python train.py --init_std_down=0.0 --lr_mult_up=1.07 --decay_fraction=1.0 --steps=4972
Each number is 128 + 24 x the weight over the matrix's rms, rounded and kept within 0 to 255. Layers, rows and columns count from 0.

# layer 8 attention query, 192x192, rms 0.177, rows 17-31,49-63,80-94,112-126,144-158,176-190, columns 0-63
[[123 130 132 129 125 136 121 130 134 117 116 118 126 130 125 119 149 140 135 130 122 133 118 107 134 128 130 126 144 126 127 122 135 125 127 132 128 130 119 124 130 142 125 141 120 121 126 120 134 134 125 127 133 124 110 132 127 123 107 137 123 126 128 126]
 [138 131 109 120 139 136 134 117 131 122 126 119 152 130 145 123 137 136 145 135 135 119 131 131 128 136 103 118 115 121 123 125 144 133 126 123 116 138 137 128 122 128 115 137 117 132 127 121 123 133 120 112 109 112 150 122 139 142 111 129 117 111 154 125]
 [114 103 136 150 135 134 115 124 121 118 131 130 128 134 141 121 139 139 131 123 126 137 132 134 115 139 116 127 116 122 136 128 128 123 125 125 136 119 122 135 124 149 120 138 124 132 134 115 111 122 128 149 110 129 127 115 133 124 110 132 113 119 130 140]
 [157 136 137 126 106 155 114  84 120  86 123 158 143 128 121 131 114 158 118 155  99 138 147 115  96 103 112 146 128  99 125 135 120 112 121 119 102  98 149 150 124 131 162 129 135 189  79 108 106 140 137  85 108 107 141 154 153 105 111 153  93 135 138  89]
 [144 117 135 109 127 107 137  95 127 120 135 132 125 114 121 137 112 135 132 142 119 140 136 114 131 118 107 137 160 119 116 130 162 114 131 141 125 140 121 104 120 140 166 146 131 132 139 140 135 124 132 130 125 141 121 142 129 121 114 126 123 138 135 110]
 [128  92 142 106 128 140 121 102 122 117 143 127 141 121 137 134 137 135 119 152 113 142 132 100 115 149 105 116 117 134 128 128 145 124 131 148 125 123 117  88 122 139 149 146 138 138 115 121 113 125 126 112 139 134 118 153 132 122 134 137 128 120 127 114]
 [140 123 131 112 144 133 115  86 138 104 151 113 134 136 146 129 113 127 121 132 110 153 143 104 118 120  91 128 143 134 111 123 137 113 129 145 117  96 121 117 120 128 144 139 160 134 115 131 136 150 129 115 136 142 140 148 133 120 135 141 107 106 128 107]
 [147 124 114 120 118 143  87 106 139 101 139 109 161 136 124 138 103 141 129 174 125 168 165 123  94  94 138 112 123 123 108 154 130 121 128 145 103 162 155 118 116 144 122 141 138 108 115  97 106 162 203 116 161 168 120 186 166 106 142 119 110  98 114  82]
 [122 109 146 101 167 141 132 108 122 115 133 139 125 126 159 125 138 131 137 142 152 151 167  96 112 126  84  74 154 101  76 111 163 134 132 120 161 115 137 111 104 133 131 160 151 108 103 137 142 152 136 144 130 140 124 125  92 133 130 134  87 121 151  97]
 [ 72 124 142 188 159  82 129 196 155 134  90 129 119  95  68  72 112  98 171  86 150 101 116 174 156 104 172 129 156 105 170 104 110 146  95 100 152 155 161 174 169 118  56  56  99 146 122 169 160 121  89 178 126 131 112  61 125 139 109  79 134 145 124 189]
 [156 126 159 116 113 115 130 116 121 117 116  87 161 156 154 136 132 149 124 143 116  90 112 110 150 141  88  84 110  98  58 116 119 119 141  71 123 139 143  97 105 124 206 173 141 120 136 143 157 154 146 165 125 135 157 135 162 118 107 101 101 119 101 115]
 [152 133 137 111 102 117 105 136 117 139  87 154 137 178 169 185 110 151  80 116 109 136 119 147 139 116 127 107 112  78 136 163 114 121 140 129  34 135 172 106 116 101 100 194  98 179 147 129 123 158 146 130  97 140 143 161 132 143  89 146 146  87 154 125]
 [ 96 151  84 185 113  96  84 169 140 104 102 216  41 143  95 149  67  44 157 186 128  70  96 145 165 108 170 123 134  91 244 104 122 179  79  54 104 217 120 143 219  76  45 130  78 169 173 120 176  97  87 211 144 119 164  66  35 144 186  62 198 168 116 237]
 [ 95 148  82 140 135  90 129 208 190 125 112 152 159  94  67  93  73 134 176 129 155 116 117 204 166  41 215 139 120  90 177 110  99 185  64 121 197 221 107 163 217 114  89  79 127 118 144 167  80  88  95 141  54 116 135  97 143 204 153  48 246 150 148 226]
 [155 163 162 136 141 159 101  88  55 145 102 186 127 158 151 117  89 148  96 154 185 105 141  88  84 149 146 141 119  93  93 143 157 165 179 126 107 137 171 150  73 151 121 154 201 155 148 131 135 169 165  17  98 138 121 194 123  84 151  92  85 132 192 115]
 [129  76 171  84 154 131 149 118 140 118 128  95 161 147 138  97 133 181 155 116 131 166 165  94 119 113 138 165 115 173  89 109 141 119 130 129 106  77 125 133 112 180 134 122 118 107 103 113 119 138 140 121 139 112 118 131 115 133 142 160  95  94 105 101]
 [ 99 223  34 132 101 107 144 190 179 129 160 205 111 111 120 178 130  62 152 219 159 126  66 174 162 151 102  88 125 127 202 130 161 184  65  92 160 131 162  89 193  51  89 174 107 129 207 148 142  87  82 149 172 104 220 112 122 116 133  92 193 169 100 205]
 [135  94 113  93 119 128 139 163 149 162 113  67 113 131 111 153 164 148 102  81 119 131 154 149 129 136 171 135 205  96 132 118 118 102 119 134 125 139 112 138 136 149 157  90 122 126 138 117 121 133 134  98 159 134 117 133 112 150 128 156 106  96 140 150]
 [162 137 112 181 109 101  84 105 152 128 104  74 176 160 161 120  52 157  85 103  99 189 125 140 103 143 146 106 135 148  72 164 187 137 106 117 134  77  76  72 127 121 100 183 176 184  89 205 143 108 119  56 111 105 144 180 132 121 103 158 141  69 151 131]
 [147 156 102 136 162 128 134 151 131 113 134 126 146  92 128 101 137 131  90 136 148 110 149 102 115  84  93 146  89 154 116 155  99 114 140 121 125 102 129 118 109 156 146 127 131 135 126 121 137 129 134 126  96 131 108 148 111 119 145 131  87 165 126  75]
 [131 126 116 122 104 154 128 106 118 149 149 100 132 142 131 161 101 132 131 130 111 123 109 120 121 171 110 116 110 153 104 159 146 125 163 162  86 121 171  53 116 132 135 153 129 126 107 127 171 141 126  93 103 142 140 118 157 135 140 169 137 105 135  84]
 [102 107 149 124 147 117 133 118 137 125 131 102 145 126 130 115 109 136 124 115 130 160 165 141 106 115 125 107  96 149  90 128 111 131 148 116 153 117 112 151 108 146 148 110 140 109 108  84 112 122 147 126 104 134 105 135 146 131 117 147 106 115 135 112]
 [137 114 154 138 100 149 143 131 105 145 151 133 112 141 114 135  95 141 109 137 149 124 125 136  91 171 118 110 153 155 122 181 118  87 142 123 124 113 139 114 123 120 128 113 122  96 111 134 140 148 132 149 121 129 116 126 107 134 121 114 107 130 129 127]
 [156 122 170  90 137 135 158 100 108 135 110 140 112 138 144 113 145 165 114 100 138 173 129 116 104 102 120 135 130 132 119 160 146 111 134 200 118 160 120 137 112 144 112  91 121 109 113 167 106 152 143 126 107 159 104 171 146 131 145  97 158 128 112 105]
 [126 157 136 149 121 119 136 152 145 123 140 141 113 140 147 109 136  98 133 125 133 112 130 125 137 150 141 139 128 120 165 128 111 108 113 154 149 141 150 139 153 142 123 138 140 125 127 135 124 121  83 124 122 142 129 126 115 132 127 106 150 125 137 140]
 [202  98 139 137 129 103  93 135 115 136 156 124 135 136 106  95 103 156 129 109 131 148 132 137 130 113 116 141 107  85 163 109 126 133 125  69 100 138 149 146 147 150  94 179 159 155 154 120 121 144 130 146 118 142 108 136 149 145 112 126 139 116 128 140]
 [135 152 126 109  75 159 130 134 108 113 116 159 152 117 159 140 103 109 149 102 113 111 124 131 117 130  94 131 155 129 144 168  96 131 116  92  80 141 177 128 153  95 106 164 162 167 103 125 100 125 120 131 149 108 178 126  92 157 111 141 123 126 138 145]
 [ 72 115  94 139 136 115 118 203 108 119 139 160 168 137 173 129 119 114 162 139  88 101 111 150 139 100  90 154 119 200 173 133 141 128 132 130 123  98 152 154 176 113  97 122 121 150 122  93 126 132 134 121 131 129 141 104 143 168 166 120 225 135 184 156]
 [167 101 162 112 104 124 114  88  46 111 107  61 177  95  85 117  75 185 200  81 131 193 172 100 147 176 111 135 177 123 143 146 143  94 150 138 130 125 100 123 127  97 119  97 159 147  91 153  75 170 177  98  88 111  78 165 101  70 151 182  93  70 147 111]
 [115 148 111 156 159 123 162 163 122 111 109 105 136 170 115 117 141 126 125 137 137 138  94  92 131 125 136 120 149 122 127 126 110 131 126 116 117  79 119 141 125 149 131 126 152 202 103 100 152 125 134 101 129 124 152 163 139 116 136 137 117 120 103 100]
 [126 125 117 121 117 130 100 121 144 151 144 119 124 124 128 158 117 120 147 122 103 144 143 148 153 129 130 139 126 108 114 140 134 141 132 115 100 145 138 125 128 124 134 119 105 105 140 125 132 116 126 158 153 112 141 128 132 131 140 137 126 138 135 124]
 [148  95 149 127 147 134 106 129 129  97 110  92 187 136 118 106 126 156 111 120 123 147 162  86 104 136 145 147 162 147 110 109 152 142 131 150 129  81 143 106 129 137 113 175 123 102 104 161 108 138 132 139  94 113 108 143 128 120 110 122  99 121 139 118]
 [129 143  73 178 120 145  87 127 174 110 138 154  80  83 119 134 115  70 139 199 135  86  91 155  97  83 113 112 192  39 194  93 112 128  99  95 142 203  79 172 155 103 121 144 127 103 162 141 168 115 115 121 183 151 162 101 102 128 111 105 145 158  88 165]
 [132 119  64 114 131  89 138 193 144 159 121 146 142 138 108 142 116 131 116  78 148 143 133 150 114 107 147 106 140  96  94 123  70 131 121 111 100 130 135 112 120 157 190 113 112 159 169 125 104 134 145  55 170 145 119 121 125 123  92 123 155 129 128 137]
 [ 91 186 124  55 153  59 117 117 191 104 163 138 152  75 139 122 183  92 107 166 117 132  81 162 129 120 137 218  91 124 171 134 200 143  43 169 130 139  77 147 210  54 109  30  28 102 177 101  91  82  56 129 225 103 167 122 181  82 187 127 114  61 121 167]
 [138 169 134 158 126 160 175 128 133 101 117 119 110 103 132 142 152 147 154 126 123 149 115 124 120 163 140 168 148 166 136 145 115 153 134 155 169 101 135 164  94 172 119  98 113 106  68 125  98 141 113 100 112 103 139 134 150 119 115 100 136 135 118 130]
 [116 102 112 197 144 139 137 115 121 102 143 130 129 142 144 140 114 141 116 112 130 156 140  96  99 142 163 115 160 161 107 148 157  83 139 132 113  91 150 153 143 139 122 168 156 128 111 117 152 125 140 104 120  98 131 157 138 111 133 156 133 123 121  90]
 [109 176 138 134 110 131 141 117  99 119 141  82 120 120 108 126 153 145 105 167 114 124 167 148  94 130 134  92  93 146  86 156 135  91 172 151 124 115 125 145  79 153 189 142 139 121  78  77 162 121 171 155 103 168  92 137 137 112 138 148 133 175 161  89]
 [ 97  95 159 117 143 147 143 152 133 132 127 127 131 104 128 125 142 130 172 108 126 132 158 144 182 147 122 146 113 129 120 120 134 101 135 128 118 114 153 150 137 149  55 116 102  97 110 101 125 144 125 184 167 118 142 115 131 106 105 104 165  99 127 139]
 [162 101 154 142 143 176 116 110  67 131 127  89 147 132 110 107 101 164 123 122 119 138 192 112  99 159 173 104 109 151 117 183 130 106 156 183 108 154 180 132  77 124 133 161 149 123 108 114  97 171 203 135 100 144  89 139 133 118 164 127 105 112 125  89]
 [124 116  89 159 143 107 120 136 162 122 130 152 119 104  86 104 126 107 142 123 154  95 115 128 152  95 107 132 149 121 155 137 101 122 113 107 136 143 135  99 148 126 135 107  93 165 161 128 109 113 116 135 159 150 126 104 121 105 133  77 147 146  96 162]
 [135  82 107 158  96 109 141 148 120 128 131 102 113 121 110 114 125 144 133  64 105 111 127 147 126 102 108 131 145 113 126 110 157  88 119 136 121  79 112 139 158 192 112 149 143 144 130 111 130 110 135 121 112 119 145 153 140 145 131 129 128 125 107 132]
 [131  98 119 166 147 164 145 150 110 126 162 122 128 147 129 161 102 114 124 147 101 124 104 136 145 134 118 135 145 126 133 124 138 165 119  98 114  94 115 168 154 140 145 129 154 179 134 151 139 111 108 115 114 155 122 151  98 112 107 114 120 139 164 106]
 [103 151 113  98  84 119 115 171 130 105 105 139  94 130 131 138 124 106 146 148 130  69  97 188 175 130 156 151 135 158 188 114  94 182 147  97 114 121 118 115 141  78 148 118  58 136 148 126 133  78 129 147 127 127 174  93 114 121 140 118 178 136 142 172]
 [141  79 161 158 206 152 154  48  77 103  80  50 121 135 125  96 165 255 128  56  92 190 164  18 106 130 123 142 186 101  54  93 123 119 180 218 174 122 113 145  56 213 227 133 197 119 125 169  46 200 167  87  59 118  96 165  86 108  76 115  61  97 174  59]
 [114 147 112 146 107 131 126 163 175 149 125 123 150 151 146 117 138 129 138 100 125 140 115 165 143 103 144 112 122 131 149 127 137 132 104  90 127 126 135 139 151  94 140 131 120 129 129 125 153 128  89 125 139 131 138 113 137 142 110 135 137 150 114 139]
 [182 138 134 125 128 132 137 124  94 121 135 115 151 141 137 114 132 154 119  85 121 148 133  61 107 149 116 127 116 150  68 127 125 110 136 139 125 110 153 130  98 129 121 119 134 138  97 130 139 115 167 101 130 132 115 142 126 155 102 150 108 105 111 113]
 [143 124 136 136 121 141 100 130  90 174 161 102 134 114 142 183 110  95 109 173 165  98  99 152 100 116 133 113 156 107 173 118  91 134 123  76 126 132  80 113 153 140 117 168 125 158 143 129 146 144  90 119  81 100 154  76  91 109  96 104 139 148 121 130]
 [101 134 104 146 132 128 143 143 123 124 110 132 162 159 104 116  97 156 136  97 124 166 110 116 149 179 148 109  72 158  91 156 126 111 143 159 135 112 124 145 120 164 167 159 118 108 120 127 114 100 121 127  74 134 139 126 142  84 168 160 135 131 151 107]
 [213 115 208  88 151 190  74 159  54 199 124  73 130 121 173 109 104 157  99  67 117 134 138 120 116 133  66 171 165 158  49 170 177 158 178 148 109 129 101 132 123 153 113  73 166 133  33  88 144 142 163 100 132  96 132 111 108 130  75 128  90 142 105  87]
 [144 133 136 109 136 127 157 139 152 144 133 105 115 135 117 101 143 155 109 130 115 125 125 141 150 100 136 180 126 138 119 111 138 134 148 148 116 121 100 148 114 150 150 124 122 111 102  58 135 202 162  78  96 105 125 127 149 119 124 144 111 140 134 138]
 [172 101 141 100 106 137 116 128 116 128 116 125 143 115 134 131  95 143 123 133 115 124 130 122 157 126 163 115 105 139 115 138  89 134 148 143 131  88 127 102 135 128 142 148 126 145 129 124 114 125 166 136 111 153 133 135 121 111 159 105 121 140 134 120]
 [146 108 137 109 100 129 157 142 101 113  99 108 119 142 133 161 121 156 116  99 133 157 137 156 163 174 118 125 146 127  88 124 147 118 150 123 153  89 117 159 106 143 196 112 116 143  90 105 121 144 110 123  79 140 121 146 127 143 125 134 124 140 148 130]
 [116 141 141 125 105 149 157  98 104 137 100 117 133 144  82 137 110 139 149 127 125 143 159 100 101 121 101 161 123 110 144 132  73 111 152 163 139 127 148  75 114 107 134 143 164 106 119  82 142 140 148 141 142 125 133 139 142 139 119 131 152 106 139 135]
 [159 107 126 113 131 105 110  79 116 155 127 122 114 146 154 153 143 150 128  99 131 106 115 110 130 149 129 102 115 119 112 113 102 103 143 149 125 171 118 123 121 117 124 104 158 118 128 119 132 134 154 134 131 145 125 127 130  98 139 154 143 112 106  92]
 [130 103 123 107 129 114 129 143 129 140 127 141 132 118 120 113 129 128 131 114 141 147 102 115 148 115 140 119 128 149 152 105 122 127 114 148 156 120 129 111 152 100 126 116 117 146 136 130 122 106 120 110 103 150 145 104 141 141 141 111 142 132 116 147]
 [ 84 163 174 143 143 113 106 130 133 154 130 139 121 149 164 167 128 149 142 130  99 143 122 142 100 145 139 129 131 137 129 127 140 151 150 171  80 174  89 154 111 129 134 130  87 139 126 148 113 165 100 118 139 133 105 178 134 126 153 147 118 112 134 155]
 [166 121 134 191 149 143 117 135 118 149 126 162 128 128 127 110  85 125 120 136 143 105  92 186 133 186 155 121 131 150 159 143 101 174 127 105  85 106  93 131 115 132 127 161 123 142 102 162 133 134 116 122  83 131 147 132 115 139 100 155 139 129 138 138]
 [137 174 137 101 139 126 152 135 106 127  92 161 125 124 127 154 155 129 127 112 136 111 157 180 139 137 136 150 106  94 147 121  80 155 153 114 112 130 151 149 133 110 116 129 120 103 119 154 162 102 134 179 131  96 143  95 110 129 135 150 193 153 137 120]
 [ 99 166 170 134 181 174 148 132  53 103  63 121 104 149 144  87  98 244 142 134  89 233 203  68 133 151 153 145 145 164  91 203  99 187 190 160 178 146 122 168  46 167 164 131 167  62   5 176 139 167 103 156  77 126  80 173  87  96 134 172 103  90 208 126]
 [ 98 156  68 128 146 108 127 170 154  93 119 171 134 104  95 105 118  80 148 145 145  82 138 164 130 109 185 113 109 146 200 109 144 159  74 160 148  99 130 157 166  98  95 111 126 126 145 167 120 114 110 124 138 129 150 126 108 118 151 111 167 110 142 188]
 [125 109 146 135 102 129 171 103 125 151  78 106 152 155 139 132 138 170  98  57 128 112 145 124 152 154 104 122 139  97  92 118 138 137 151 109 147  56 160 105  85 163 165 117 111 126  92  93 139 134 121 108 117 102 119 177 155 141 150 147  85  88 137 107]
 [132 118 150 130 163 141 128 123 120 120 108 135 133 110 140 107 135 116  97 131  98 121 166 128 148 133 130 133 164 117 119 108 118 104 126 134 108 106  93 127 122 149 158 159 150 131 111 126 144 132 117 116 104 140 109 151 111 112 123 114 153 114 130 131]
 [114 114 123 115 122 146 139 131 112 141 124 101 121 152  86 121 108 143 119 109 124 116 117 137 163 135 117 126 140 115 104 107 106 155 153 128 141 151 128 134  92 150 149 114 111 136 118 120 138 132 130 100 105 128 107 127 115 145 135 156 125 125 129  97]
 [108 159 226  97 121 114  89  84  78 163  93 139 135 136 166 113  69 179 166 125 134 124 138 110 179 127  86 155 151 166 112 161 122 166 180 118  62 163 179 108 108 144 138 120 158 126 108 118 137 137 171 113 128 118 141 159 137 102 151 143 178 163 114 128]
 [141 144 127  87 132 131 167 107 162 139 137 167 170  94 127 119 136 146 117 112 127 135 122 114 158 150 135 145 108 160 103 152 133 122 149 149 112 106 113 128 110 132 120 146 148 131 120 153 123 133 145  97 116 124 151 117 158 127 108 140 126 143 137 118]
 [131 101 144 131 155 154 147 103 110 155 126 127 110 135 122 154 132 137 111 108 126 118 126 130 130 132 111 136 136 121 104 143 114  92 139 126 131 123 111 139  98 140 152 122 179 123 119 122 124 138 143 130 115 113 135 145 119 132 148 149 146 112 138 100]
 [130 137 164 125 141 142 133 140 123 120 152  94 139 166 126 148 130 178 115 124 146 160 122 131 135 128 153 175 137 105  90 127 125 116 153 137 122 134 113 137  98 108 128 117 123 120 109 143 111 127 134 127 145 136 111 129 141 104 153 132 143 128 119 121]
 [137 116 137  95 110 109 138 111 119 142 133 140 103 114 110 147 113 128 133  64 121 122 135 146 116 158 119 150 135 103 151 112  64 163 158 146 139 107 133 138 107 161 117 127 130 118 126 143 135 158 126 102 143  97 135 155 119 130 145 150 158 149 159 120]
 [123 114 134 147 106 152 134 117  91 134 124 120 106 154 139 151 131 151 130 116 108 124 103 124 139 116 129 117 138 112 110 155 116 147 149 150 132 153 116 122 112 162  94 112 125 157 134 104 122 144 149 141 117 120  95 144 125 114 130 120 131 142 130 115]
 [126 111  98 135 125 116 144 169 139 120 111 157 130 118  97 109 159 107 138 107 141 114 116 115 130 105 139 134 116 120 154 123 106 147 128 130 134 126 124 127 138 110  99 109 104 162 147 123 142  94 104 116 112 108 148 132 136 142 119 123 133 138 143 148]
 [139 131 149 150 122 132 150 145 142 112 143 129 142 148 110 135 138 152 135 119 123 150 117 134 107 160 141 138 129 122 155 109  90 120 128 121 102 155  97 144 130 146 144 117 161 127 127 131 126 122 133 116 120 141 127 147 101 133 121 139 145 141 107 121]
 [150 135 139  97 116 135 123 140 108 106 111 130 134 149 165 111  83 130 123 129 132 124 132 151 122 103 140 147 125 155 127 121 122 146 135 110  97  97 169 129 114 128 135 120 119 144 123 136 119 140 124 130 134 136  95 139  93 140 126 105  83 106 158 139]
 [136 124 128  99  95 109 115 147 109 122 125 114 100  94 142 152 123 124 128  98 112 132 111 135 148 164 105 148 117 124 124 118 102 172 159 108 105 160 132 125 125 124 166 125 100 107 120  97 129 134  98 146 141 148 132 104  95 131 158 136 121 180 167 124]
 [129 155 135 128 153 130 138 131 121 111 121 154 136 143 154 121 124 150 151  97  88 114 137  98 141 148 125 149 147 129 191 150  88 159 155 132 133 114 138 111 103 145  95 142 138 108 140 191 130 134 124 135  76  97  82 104 120 127 144 127 172 154 145 109]
 [121 137 137  85 131 112 130 139 153 128 129 147 136 116 108 133 112 118 133 132 142  98 113 156 151 109 125 120 113 127 149 123 130 153 102 121 124 106 153 146 139  78 132 103  86 125 121 127 123 122 123 150 136 123 143 118 121 143 147 109 138 144 126 147]
 [134  93 134 126 143 152 135 114 143 113 112  93 128 122 118 107 124 156  99  93 138 164 141 104  90 134 152 168 138 162  83 154 140 128 138 118 130  88 118 136 100 141 145 111 137  95  98 130 106 137 157 125 130 108  90 137 134 144 129 145  93 113 128  93]
 [125 154 123 143 113  95 170 126 114 125 114 165 129 170 155 134  53 118 119 187 132 127 163 110 178 136 110 163 155  90 166 107 115 164 108 107 121 112 125 144 113 114  98 169 104 166 162 134 146 136 104 139 101 148 166 121  94 136 136  93 172 119 125 130]
 [ 86 101 120  79 118 150 139 151 120 158 113 124 109 161  88 157 124 123 153  71 135 145 154 125 159 112 103 163 153  86 144 110  63 149 142 122 150 155  94 154 119 161 123 122  98 103 137 127 140 149 131 111 128  98 118 122  88 143 121 108 147 125 126 129]
 [219 155 124 123 106  99  98 111 108 131 127  92 150 154 156 142  95 148 128 113 148 126 170 117 153 127 124  95 145 103 139 136 148 119 113 134 158 124 151 141 111 105 109 110 136 181 146 178 104 126 136  89 100  98 114 170 169 112 121 149 137  65 101 106]
 [138 117  97 106 115 144 141 141 148 125 104 110 190  96 124 124 145 139 144 118 104  91  96 136 117 159  95 121 118 136 111 142 120 129 142 131 146  94 137  78 108 128 116 107 146 135 138 105 120 151 156 136 116 116 109 146 101  89 174 165 119  99 118 118]
 [135 112 124 119 126 170 146 113 114 141  97 103 130 149 134 141 115 135 110 135 128 133 131 124 121 108 119 113 154 127 113 139 139 159 154 141 101 131 137 148 116 156 131 136 167 135 113 145 120 155 111  84 107 102 135 131 125 103 143 136 140 106 150 111]
 [131 130 157 122 132 138 129 111 145 138 123  87 128 125 118 130 122 152  99 138 116 145 138 116  81 124 108 119  97  67  71 108 109  68 146 109 120 129 119 124 122 134 167 125 111 130 109 105 134 141 162  84  79 145 114 132 138 122 121 151 118 147 107  91]
 [121 110 138 110  92 143 144  96 115 146 116  96 119 141  92 181 133 146 153 129 101 135 145 157 104 148  88 126 146 130 110 147 139 137 167 117 128 120 118 146 110 163 150 142 146 130 137 127 138 113 166 118 118  98 165 128 139 124 133 159 123 119 125 110]
 [168 110 140 153 117 148 124 106 101 139 144 109 130 111 125 165 128 143 122  84 128 121 147 131 115 101 155 111 117 158 110 149 160 138 158 148 143 138 124 106 121 171 134  95 138 127 112 143 125 121 174 114 140 123  89 147 150 119 140 134 106 105  96 118]
 [110 113 136 120 109 144 126 165 114 138 146 156 120 103  96 129 130 126 145 120 164 116 121 128 143 116 144 131 113 110 159  85 119 128 106  79 146 126 110 105 151  89 105 114 141 151 139 138 127 105 115 107 142 150 139 118 124 142 133  91 112 137 113 158]
 [115 124 113 126 111 113 165 138 116 130 145  98 100 154 120 146 141 136 154 112 163 160 131 112  90 149  87 110 104 154 127 105 102 162 154 169 132 134 120 125 132 155 140 134 131 139 183 109 125 130 113 103 152 100 171 138 110 148 120 144 135 114 114 141]
 [157 172  96 137 117 120 139 170 139  92 144 142 140 132 130 127  92 125 104 186 131 158  58 164  59 140 138 144  68 114 159  85 107 110 108  89 150 107 111  98 129 120 168 122 149  99 139  76 168 147 124  74 134 167 169 130 152 160 124 100 103 107 165 107]
 [127 129  95 173 109 153 149 139 110 121  86 131 101 136 137 122  89  85 140 127 145 102  80 152 114 123 123 157  97 104 136  97 122 165 102 129 108  79 116  84 186  90 138 157 126  97  99 180 127 112 116 167  88 109 115 141 118 183 111 124 147 159 157 152]
 [142 105 174 118 100 152 111  11 107 147 109 101 152 111 153 198  83 161 138 101  84 124 181  52 105 151  84 115 170 148  64 161 131 137 216 147 114 144 108  78  58 206 123 178 173 140  64  64 192 145 172 124  52 122 209 181 140 132  57 172 130 136 111  74]]
# layer 8 attention key, 32x192, rms 0.169, rows 16-30, columns 0-63
[[ 85 161 105 124 143  65  96 161 191 124 154 191  98 102 112  91 119  60 171 114 126  70  91 184 158  72 157 128 147  58 216  97 155 164  62  85 135 150 142 178 203  58  83 113 105 132 164 146 135  58  80 164 160 137 157  91 114 111 152  60 186 140 110 241]
 [180  96 139 114  91 177 152 101 111 148 121 122 156 179 136 137 107 175 114 163  98 170 161 109 105 152 113 127 120 146  90 187  93 133 179 132  94 112 132 121  82 174 144 151 125 128 136  95  91 168 166  86 131 130 137 132 162 127 109 187 108 106 114  72]
 [133 149 132 111 110 166 136 132  93 149 126 119 114 166 148 143 120 141  83 145 118 133 144 145 138 151 111  95  98  88 117 145 123 134 146 159  96 147 136  91 124  83 138 140 139 109 138 133 131 158 112 128 110 119 116 148 112 134 144 156 144 110 157 125]
 [139 116 140 112 101 169 146 139 118 114 115  78 132 151 154 134 120 132  99 119 100 116 122  92 110 124 127 149 100 154  82 172 133 146 160 129 101 105 153  86 116 193 184 125 183 110 135  73 124 147 157 148  79 117 126 121 138 113 131 153 105  89 153 112]
 [105 147 149 127 143 149 123 126 120 158 116 133 131 126 113 130 120 133  89 118 102 185 165 101 134 140 132 122  82 144 110 141 117 144 148 162 144 137 118 125 114 111 129 144 148 120 105 103 130 124 128 131 102 106 123 114 155 130 144 139  85 121 143  80]
 [118 116 153 101 142 154 111 126 106 148 132  99 118 129 141 143 135 130 113 117 134 104 158 117 104 156 111 170  90 145  92 112 133 110 143 143  80 133  88 115 123 149 178 101 123 109 126  87 146 159 150 128  96 142 125 114 156 151  97 141 101 149 103 136]
 [165 125 131 155 131 124 124 114  92 140 111  77 163 152 118 171  84 158 157 127 107 176 140  88 114 144 104 108 131 131 109 130 122 139 172 138 111 109 139 142  77 167 158 155 148 107 111 103 131 106 136 136 136 139 134 168 121 111 110 128 148 146 171  86]
 [125 103 128 136 114 168 144 115  80 141 148 137 123 145 138 172 134 158 139 107 116 172 150 117 124 139  91 150 159 153  85 165 134 126 161 146 116  99 121 109  68 193 158 122 149 110 129  91 125 163 143 126 126  95 138 151 119 109 111 135 102 123 147  81]
 [145 129 133  93 134 151 128 126  90 114 106 102 134 175 125 150 134  97 136 106 130  96 136 121 109 125 135 127 135 118 147 144 123 138 146 151 130 118 158 142 124 116 126 115 137 135 108 142 134 123 144 150 125 163 108 123  92 117 121 153 105 113 151 132]
 [118 108 156 122 105 127 145  78 132 126 138 115 109 178 124 127 139 129 138 114 123 113 128 108 115 138 107 171 118 100 120 133 117 105 152 130 118 154 133 147 103 155 102 106 170 129 134 154  94 141 101 151 108 107 110  90  99 124 118 170 138 120 112  81]
 [ 91 139  88 145 139  58 143 162 202 110 143 160 130  99  94  83 119  55 181 125 127  94 105 146 161  80 156 112 116  66 199 118 125 147  57 100 154 108 173 190 211  67  72  98 120  96 139 161 141  86 103 164 160 120 136 119 127 105 146  88 201 134 108 234]
 [100 153 121 136  83 137 119 136 132 117 146 136 142 148 158  99 108 135 128 131 127  70 130 141 125 105 119 121  98  92 146 128 128 144 110 114  79 129 120 111 105 117 107 133 124 154 111 141 135 125 142 133  94 141 127 131 181 123 150 116 146 151 146 171]
 [136 107 130 135 109 134 119 132 116 121 126 124 129 159 118 130 116 144 121 124 140 124 147 118 153 140 102  98 150 160 112 143 131 130 140 125  72  78 178 134 142  69 120 146 118 162 148 151 130 147 125  93 135 126 134 148 136 135 134 136 128 132 132 126]
 [143 116 150 129 118 113 116 136 107 145 110 110 128 131 144 149  93 154 101  97 123 135 135 163 170 122 143 112 127 133 112 116 144 133 154  93  99 131 128 124  98 156 121  96 111 160 113 100 146 150 131 112 128 133 156 127 142 134 152 124 117 110 183 136]
 [138 171 115 129 118 151 140 130 123 130  90 121  90 154 138 121 109 131 114 137 154 155 139 121 134 139 134  90 118 119 143 134  93 159 130 146 110 126 125  99 132 137 143 150 150 137 163 188 115 122 100 125 114 137 114 152 106 129 107 116 155 123 114 136]]